config.toml
norm = "rmsnorm"
rope_theta = 10000.0
init_std_qkv = 0.0169
init_mimetic = 0.5
optimizer = "adamw"
beta1 = 0.9
dataset = "wikipedia_en"
Each number is 500 + 40 x the weight over its row's rms, rounded and kept within 0 to 999. Layers, rows and columns count from 0. Numbers have three digits each. The size before them is the row's rms in percent of the matrix's.

# layer 2 MLP down (transposed), 3072x768, rms 0.0345, rows 1081-1130, columns 256-319
117:454498419498487512523533475516589444513521495496498484521562448459489473506486528433500505478451459470493559543602477442549534518513455507513477529494508487500522541552459524548488516511516499
117:532517454518444488520441475459459468466489493536499495536453553457457544515560624482501458466475485469457519447539442570555460507487480579565512516550437539499479493492474511515560516498446449
112:534498458500504507565479579513570428478458494522545476469499536499498536522473457504502578502490452467531451528463529483495487548512531510572509540496432565584496427533482452452506510488510444
025:427530500492390438409532514514522459473479448523469516478501523512497544538492506482503497489477541481535467456410534472545534432492507518422433495460430495493462530495454487429474488515450429
113:452484496469520504371546533521551479518546469478524526568487539527501501500494469494532563524527556524487510546488517468510531369467484490522471549470433465457524520506477491476510568505530445
013:456530521582477532500492534534579470455486459468530457521509479472560465504496492506584418479550422399473428604493498479442489491449495493463495440439485489495507578574531480517440433519482505
117:487451473498596517521571507492492478531512572528473521562455471543506498500489513511510511509413489506534417519485540504532455419463546490423492518426522493493492540535533495505570538528536508
115:455479455546452498456498443499405416533473439481558436508537497451446544476483436504501540478520431407494474524551520571471487415450541589572520485535471566510569527442498536495477505470524445
113:463534499573497511542436450498466467533513491544532455539534534485512537467479481464466502490517519506524590518441457507514538508484560479515477513587538505461487510510521547423546479507478478
118:473486500438443504506530462432532522502494579518518436569495477472471468522444491514463507569520539445579482492482487476480481557488517540480508490482543454445541549518413503536522542540499477
114:422525580525438455515468499462446548498468474487495451451491507451487452482484536516517472539504515557604496490541488520510526465484487489599514564552531453498475546538467527416460451484446443
013:469599536509567484445473515491538538535525474541492491509434429496561495497513480526530490491510480536424449498518490558453484504473410513467513398454452527479517462475554514438495561493493472
112:478533493522459503494545510441458484497466472540501498509513474497469501498521482414594461506494467478505515410515478428507552548503514505493495476501455540422540505477487452435427464482524458
118:460532599527534505509562487509457455555429545494494533445451513537496454480499507503466529510502541521474520468576519512492490516487476501504478580512434502447564486528563466458470486558440466
123:463444533497562492453514504480455494563513550498547542453521503452460507451488552485476547453495492518506452497517574514530532502543410455512541497541498503494511485457458485458534567491475542
011:488494515434537484513505485601499486544450444490448558489504461535487527500532549519480481473495511499501491511549474500543478447515497468529529497473472390508521533451586433508596436456508478
104:577499440590548529476530539482533484492483512489482503591494450438465486493521502512567527431549589460532536518477489512503542433541480522497501558491486431442511500419489538523545527491496496
116:464481549523489532519483470471507503424481531494474472527461604552374508449476474462516541518524511520484482588523506556542554474467430504535415427492513515520463448420497478407469533448545467
010:527481421526523553567482494566580554553467488561471552583520520549462455517520460480472468492498497539508494515508505488475466532548521466461486552556511473468517492506474500500450522549559482
111:487446541486526522552470485517504492462523512410465540506484456531523413493561547520498582506566496542491545488504491609467566491476453475483483497535506544501548502492511483537482438473509465
014:414500460431493522458480497548480567468498531478486582532572495499431474514493507502473474531471564460479549480490497522530482443573585521509473458532490414543550533461496537443564513539509442
118:533478464507530530449499537440485504500497522563477471510471500498513535438533522450528496476482462480493498480559468556475459472508486469464508491537515484510532510450488499460476501471501470
115:485461475458524471435539561538474464474529513427578446470447586504506488525462484531554481550523547514520590490542487468563430457485457502492482576505503471431505516458467574451486510565512535
112:477574498520525538485447473537556491478542522464547417528508470512507522516521500593471563509430477467524480476440579535469466496486480572519446530510506518477481443457530574494482436501471529
113:518510527477524516421544469471449440519465478512460498541493581554515497435447464526463484499428486470418483536466488477523561514480461473463547462480539493511504546495484457509504464535546450
114:517563511510480527449474484556500583503553477474562542542427456518545480552524566469539472485530501498541464496448476521488532526563538529499476549535490576482486569469501435540450506506531451
116:524442473502501421508511505474484532540455477501510486534474502483509500456466604513482470458524544471447559508500531468503451458539480496432517559406521484534445482444468506497531505546480591
115:568476452522516492532481497460545501517469470505513517466554497475479475532537478526528580466492532455486485504501509456466586451512490484531527516453461438433509487515545495451504469527501530
119:521454461498553501510487478418476475470418498593499547474560474500509520534545542464487585459502533522491468548428452511504506497527478519518467471443500522596436571562540463475507549484468453
120:510534464505524495517460507476588576508493490511495407489471561587449386492482539452499489517430506388473473438522520470474549414490516518462530521420528512423541418519487543513473495541413460
012:476504479529514501436433450545479562545467500500482461568459500466500561526518455489475549496499544464463552507452488502468511525446539558472503536488406475411485489534537478502492503411500517
113:531497530559502506506497449518511464531502445478550475485478478425499428541499436498501479478524527502450531544447546446467529485469456459463474508458459467519525539571551543513462511509523463
114:507502483526510509453489452526426514525477507526480463540490489489509513484418570491498491477556488497447488483524475563501531519455504468520563413493475490502530516543505494461518519435533475
106:525495490497466501519484519522511428497527443494480524511534515460496479478520592543490534428464447431512510500540450518485455514479527474531467532528511455522430499564574520487498475494442392
104:457500491483555500499484526553408477526441481507545459420520380517466510469571484457506426475474414484507500491501439466565432565537493562455500449503474461485457484482549453543516466472493490
011:473495469535531462550532530466530565545427410502537488540528475461562410484512499549497478487528455470532523518430529418487478533529439547527457436467468457462529437510525531459496519487486520
115:523510530481492523486494424556572483501516456529507509491588556531522493530526479522437598445508516575563494531586519475536502493480494441512494483504448499456551549520559496499468508548525471
114:519470537588499516500569491540534466536442476472442534501454493482479475482491533529482441493445537503473433520466474529436477513449465493459408458556432599485471486622460521471563532540496519
114:507513513539548454418497501470526520551479458568552482468524464480498497516407492605503436523462481489525525524475520493502502468488530512465497506446489515598514500519514474515575475510508500
126:428485451511523505433561536540422483473459447527464518527452504464400585456515508436614510517468456541479480546575411445576415490423440526443461522528458520484461491435423553489500511437545481
012:504449436399529398450472547479445487518513525527590513540479472569520504533434496476522550535474554442463552502450458536468598409561531404464489529482544540553533462529456595486549469526490431
014:519522502519483487524500492554566456471447483472530506490597504533530474518512401511461525400467479471522541510422440500531513483577588518489484504475462488507525403527536549469478521437422447
117:443563461516494507453519457477566417521487485617528442449460487501476539463536442506500515520461535544517545501477455388621506524502461504489522453454509485429550553530463436546504492524456576
035:472421522533508458462529544490523533479494434529539542446520481536528518509493497577475470474504477514476527505474452533460526438523463543505494477499473450481482516478527557415444448531492456
121:527496541529567472491536438457494458507529492573525515448531505470482565529519513481528454465595520514471437500485504498422458402539423487466454554515499509505542478513539540513482516562472505
119:491462520510462547540484437526558478512479495494509490488574500535437531410433488583495479461535492555449498521476551425521570507474444571500497444483457480561442547490541446564506482492551584
120:488523632560486570563477502462478468589512485535438546467481496537495500483470442621459515531516492382442407566462533558432512489438477539481515467518534539458495547467586476578521523430489500
115:464510430542549466537501506402472508508514522401426503486478467571448555450485499498569551433488502461455471488500438535476500430517556537547486508460450462406467523554511492538519543525414474
117:521537500515523490548515509464579479510450504522476588501480498435555551556523496504480450502479483489491405457503483470527505479486587432471525416498490455524447486491479546497448451569573517
118:552471527499529457512437478477437530487448552445526513522476511569568519474482474548468523427506476494573492445565482561473489452572515485507510534429537440506547482510509435478514475424507509
# layer 2 MLP up, 3072x768, rms 0.0373, rows 1082-1131, columns 256-319
119:459479457554503543461524540464466490466551481453532458451454506441493517500569485477473490449418481425519502511413479487495585515553503473490487439545514563542532504531530508474510505558480503
116:537412480536507394487526518494512535550498464494505517509500521444614356396572547539504479534521437471477559438473521485514507565576454498494524456558513488515476488444527510560468510450497547
029:493457534521581543500491509490516484531557552409538512480476575477449410496522538494571453496521474546512591459464412519448461465588457502455577475473552475473475500475538460489431493454526438
100:452540460518611537517513541512489486497543556496606512459420524470494522475490495494509543607399499460531585523551519453458463520510466504502520480423536504502509469511459480533465531512497459
024:437465471469564461489510517510460458456496556503555447475517430482496443467523490492548554446515519513460616492554494509458594544494438437481490512458477466481489441556510475535488550545547474
113:587445512464553479494458531480518558516505438568479423506502511551491470382483565564526454510465509493544487454532471512497484601555448481561467495503457524444491507471453557525475484500489529
116:517448468546480546559486525468545498527500480463495411459503449560498520492661618523456551499478446484451517488487476576537530529500490513487535560503459532468535530433533524586442483523502503
109:487512504494524595481531529469515471515527413510472543566532567487423524505534614558468523461471446470499562541503479497537530556520504504568630496519523434484522557529515503475529497490531533
116:515479486523493494533527528561431488509467530536616438529507474423586488446484529536494428486441496486480489537466535467404465538519482473455498497438511464528446416487466488512527485482455458
115:501490510561477495584546478527494438577535492523498524555501550485496489492503566457538597542438513534455497471508470502574540507502548397515508540569527563520490505499553386568457537525510523
022:507489500466499538539540518537483523481543465432413481572406495476575564480569589457533475526436509486500560456486511513579540524525499512465526541438455509523477459582558456516390510435574519
107:557488545508545484497478519492444542523557528563437469454373521482493504469496488503551420550460515450455540475472463557543492498492504479484513522510505527462504447395436493559480459568490512
122:439494503512511489497477475555482479435498481467491494550429478403484477497450558394600506562497469545494499507452499488572496530534555470410475476515503518514569539496545461473513488464534512
126:517545436544477464502480531490519583467470552543516454493504467537567454501522503536515530525483476478554489527495510449603462651522540510585486538483538493459513453476438473629509475463504517
022:520494429479503454463553490559489501449507492507525431496462514537524468452593571407479536510469512473538476475552475504483541527556425506549532459510564534454514474500476521595537527461555513
099:465482495464506473517450433541572540509555509544573533483430511438542462496477514471524549507387525596492511567465482469483476468528480495489512519508564494566499510524565501482503542432495433
117:487453483448519497498493464488538462458571497462494450465512528520462429533535535509569493526495502557460495528535487518478507534490546446520523536455559481522526461533511456494502536483402448
022:554507544534451484466456494549455545487456494461574465499490508501524517481433553479540433516471468493487562560479505455492533541526508419531525459530573500517500519522469501568460499506532455
108:466606449518490445558507457441555479523542470519533518529515521509493478475402560491430512488498448612468510463516455471560534461478458423528494516486478494499506509527570482495548519500493580
022:505487471517497499607497503500529533495519477507517466512474515557444443498485531452493515487485495511495528529484547417556589480629452439521452482431476508528540419466585517523458479502512480
126:537511528552591509498513580502485472510510522540430497501502532557431481485606516492497508530516479452533474508425484517507524495502479427513549497552539519591492471421502540507430478546476433
109:518510533555475452566539517570505526535536440446473439429483477486555417470530548479443406502500461514507615432563421500465488492510509513572592513552472576464540549528470500492451464435484552
109:462515469437536410469468474548491482515470463491488445500507444486561515496428473501512526493448502551535601506450520519465537483589492487540491517496523472484506461544512482505509459442487534
109:489475435496530532500537500547495525435504516451556467567510469537495480483461614558539547614523389503531500546473464487477558489570542484479496457512485448555483532497556426521506484544500514
121:617504515480455531515493538548613566496449570531493483497472541488558482397527485571567482502550492528513490449488540454524531496497532463518466469466581457513442499477498421525459463506471504
116:533485512479500546570471467487590549541526521495471467531521468501607494508529541541553517460458476446598538495436429397529556562540545445396516481515501555500553477502468512586440517437462401
111:553543459479517543493516531513506561491451530514537429443502549585508514516546558581489567556480480523496407527512477490499537553531454509453549497548507539513537536459542519593500525514450540
122:512477515447518446497554533519568510550454444554480507556494513532467429517471545457469462530461493482526486486469536501524536519512487480530477471432496503475518440478507466490480457451502488
123:487491484526550530530499518519461557486531530580510491455484505506439453476502492406583478520441439472514551450481484479509546602531469469447494547543486563513518466470493516498496508461464498
020:489446511587501571465539494555519503484528516480527360490526564484521448398542521474532485493483507536545501485547450452405532496519474473477477468542553533462495447548525523576510425529485545
110:579449489510496509482469507524428493493500558460437492542512476526470458515522503443505490511466509445584545519468431538495492531549540483456598476566484538521613468477534494526486520574491486
113:442523484459550470492512436502574485449498465536500499466490478508545467503463521450508451487473524552469516515542509505446490480595524469470509554551518478510519454476516445485495516527448498
107:535462486482520526468541477524565478565458463458543536495509526563535496489535552422393393535519502526442501441472550562448480510515551461476525542547472466513465482508504541516536588444468503
101:486509543576525472457540543468496479461554545441547544510477598516572518506422498518489416499461575568503525464502527489409543453508504434544490517462464529562542402497461499495466515525530536
021:465523499493509533499517623477520496486433507455509480483524585523520483480536532509567522589489453463510492544531520555580466528589512441569479557460490529507559433467571540510461556534476495
114:453545538489489476560495473539491536487478506522499514511490523485469419491467504447451422471436498594521495563538518568551555460491444481492555505475561497565553507468553444480558477482518524
111:466423456467485501482517504540462549502561480438497414465504462455534481510520466556525500479492467519459526497546534497462509539517437491575497498581551535514486533489523493635442544453491448
113:493537533499461582480479544492508557485564503540491553467512490426514491432448512550478463526520525496454492514442568463487468476511514458609480523448481501572471453468426491517498476481540493
131:447440444471576480467448592476501496501446497457473523453501488438442496518473480566491492537504437424485488486543521465505464535561479419463465556568576436504505440471497516489471516528432508
021:444459529487496513501561571524557517465526524468479429480464612433474506483551514457526518499510522467476607472445559508491482493492496490472561497532561505527549503454491515619527506557476536
022:550485462513512563519532600486472504475454493441514459462494560472519466471467554548531505499519473482418503445483513461490449581540539458521557494502491539548497511502557507523501477519505460
119:500480545501576490524508449509490475473457524537551494529447481393548472485498446387520475461487513470545544465563460554514459527509513433428536429550480572557512493470503487528516546521500460
035:473498467436499519511486527454532551487498468504504451459463513489518533473519554523517495498444477570489554463461497466448500559592538457539512474500478508537521439538480492517489477488525463
127:491490487519480545539517534484542446558464476483537498563470557539532454472542497417435530458468518486473502444467561516535472528496555490554503496434489525516471476533557442511519527433507465
123:479506540479490474517511512521535419497543530516469523473517579424542414463520482501465486570543460494499512484498548445505488490464471404562501504523566517573528483442578430517489492408494442
126:520437532464480467494566510496497469578497513483541508520457502451478472422544521423529511487514488451463572515535505467542479537483490455468479491488489589584458535437431485526483561401535524
112:478436484539518507507516490493538515481474473458504526550506487485499539462446603503552529491541428504478494503501473484518494546508492519505516517431462511493509426401549409479411434459538487
114:454436418499569579511502489573587460489489560475493533527463515546525501490457481446592401467527468485550535423416514426469536540579540404538467467497492504469511530561580517522544497476536491
116:463411476475564530548526503516556495575521432534506396538526527475565435507415525479460427483527555537521568508479447478499537436519469507449554479539498557428466494563514461517505525517480502
105:516446520459528493475474541531506514468484557512504469488547461486457514471513514501523501533471466543522499450511454459448534491524607455489521514508500498586549496471449532633440520515498480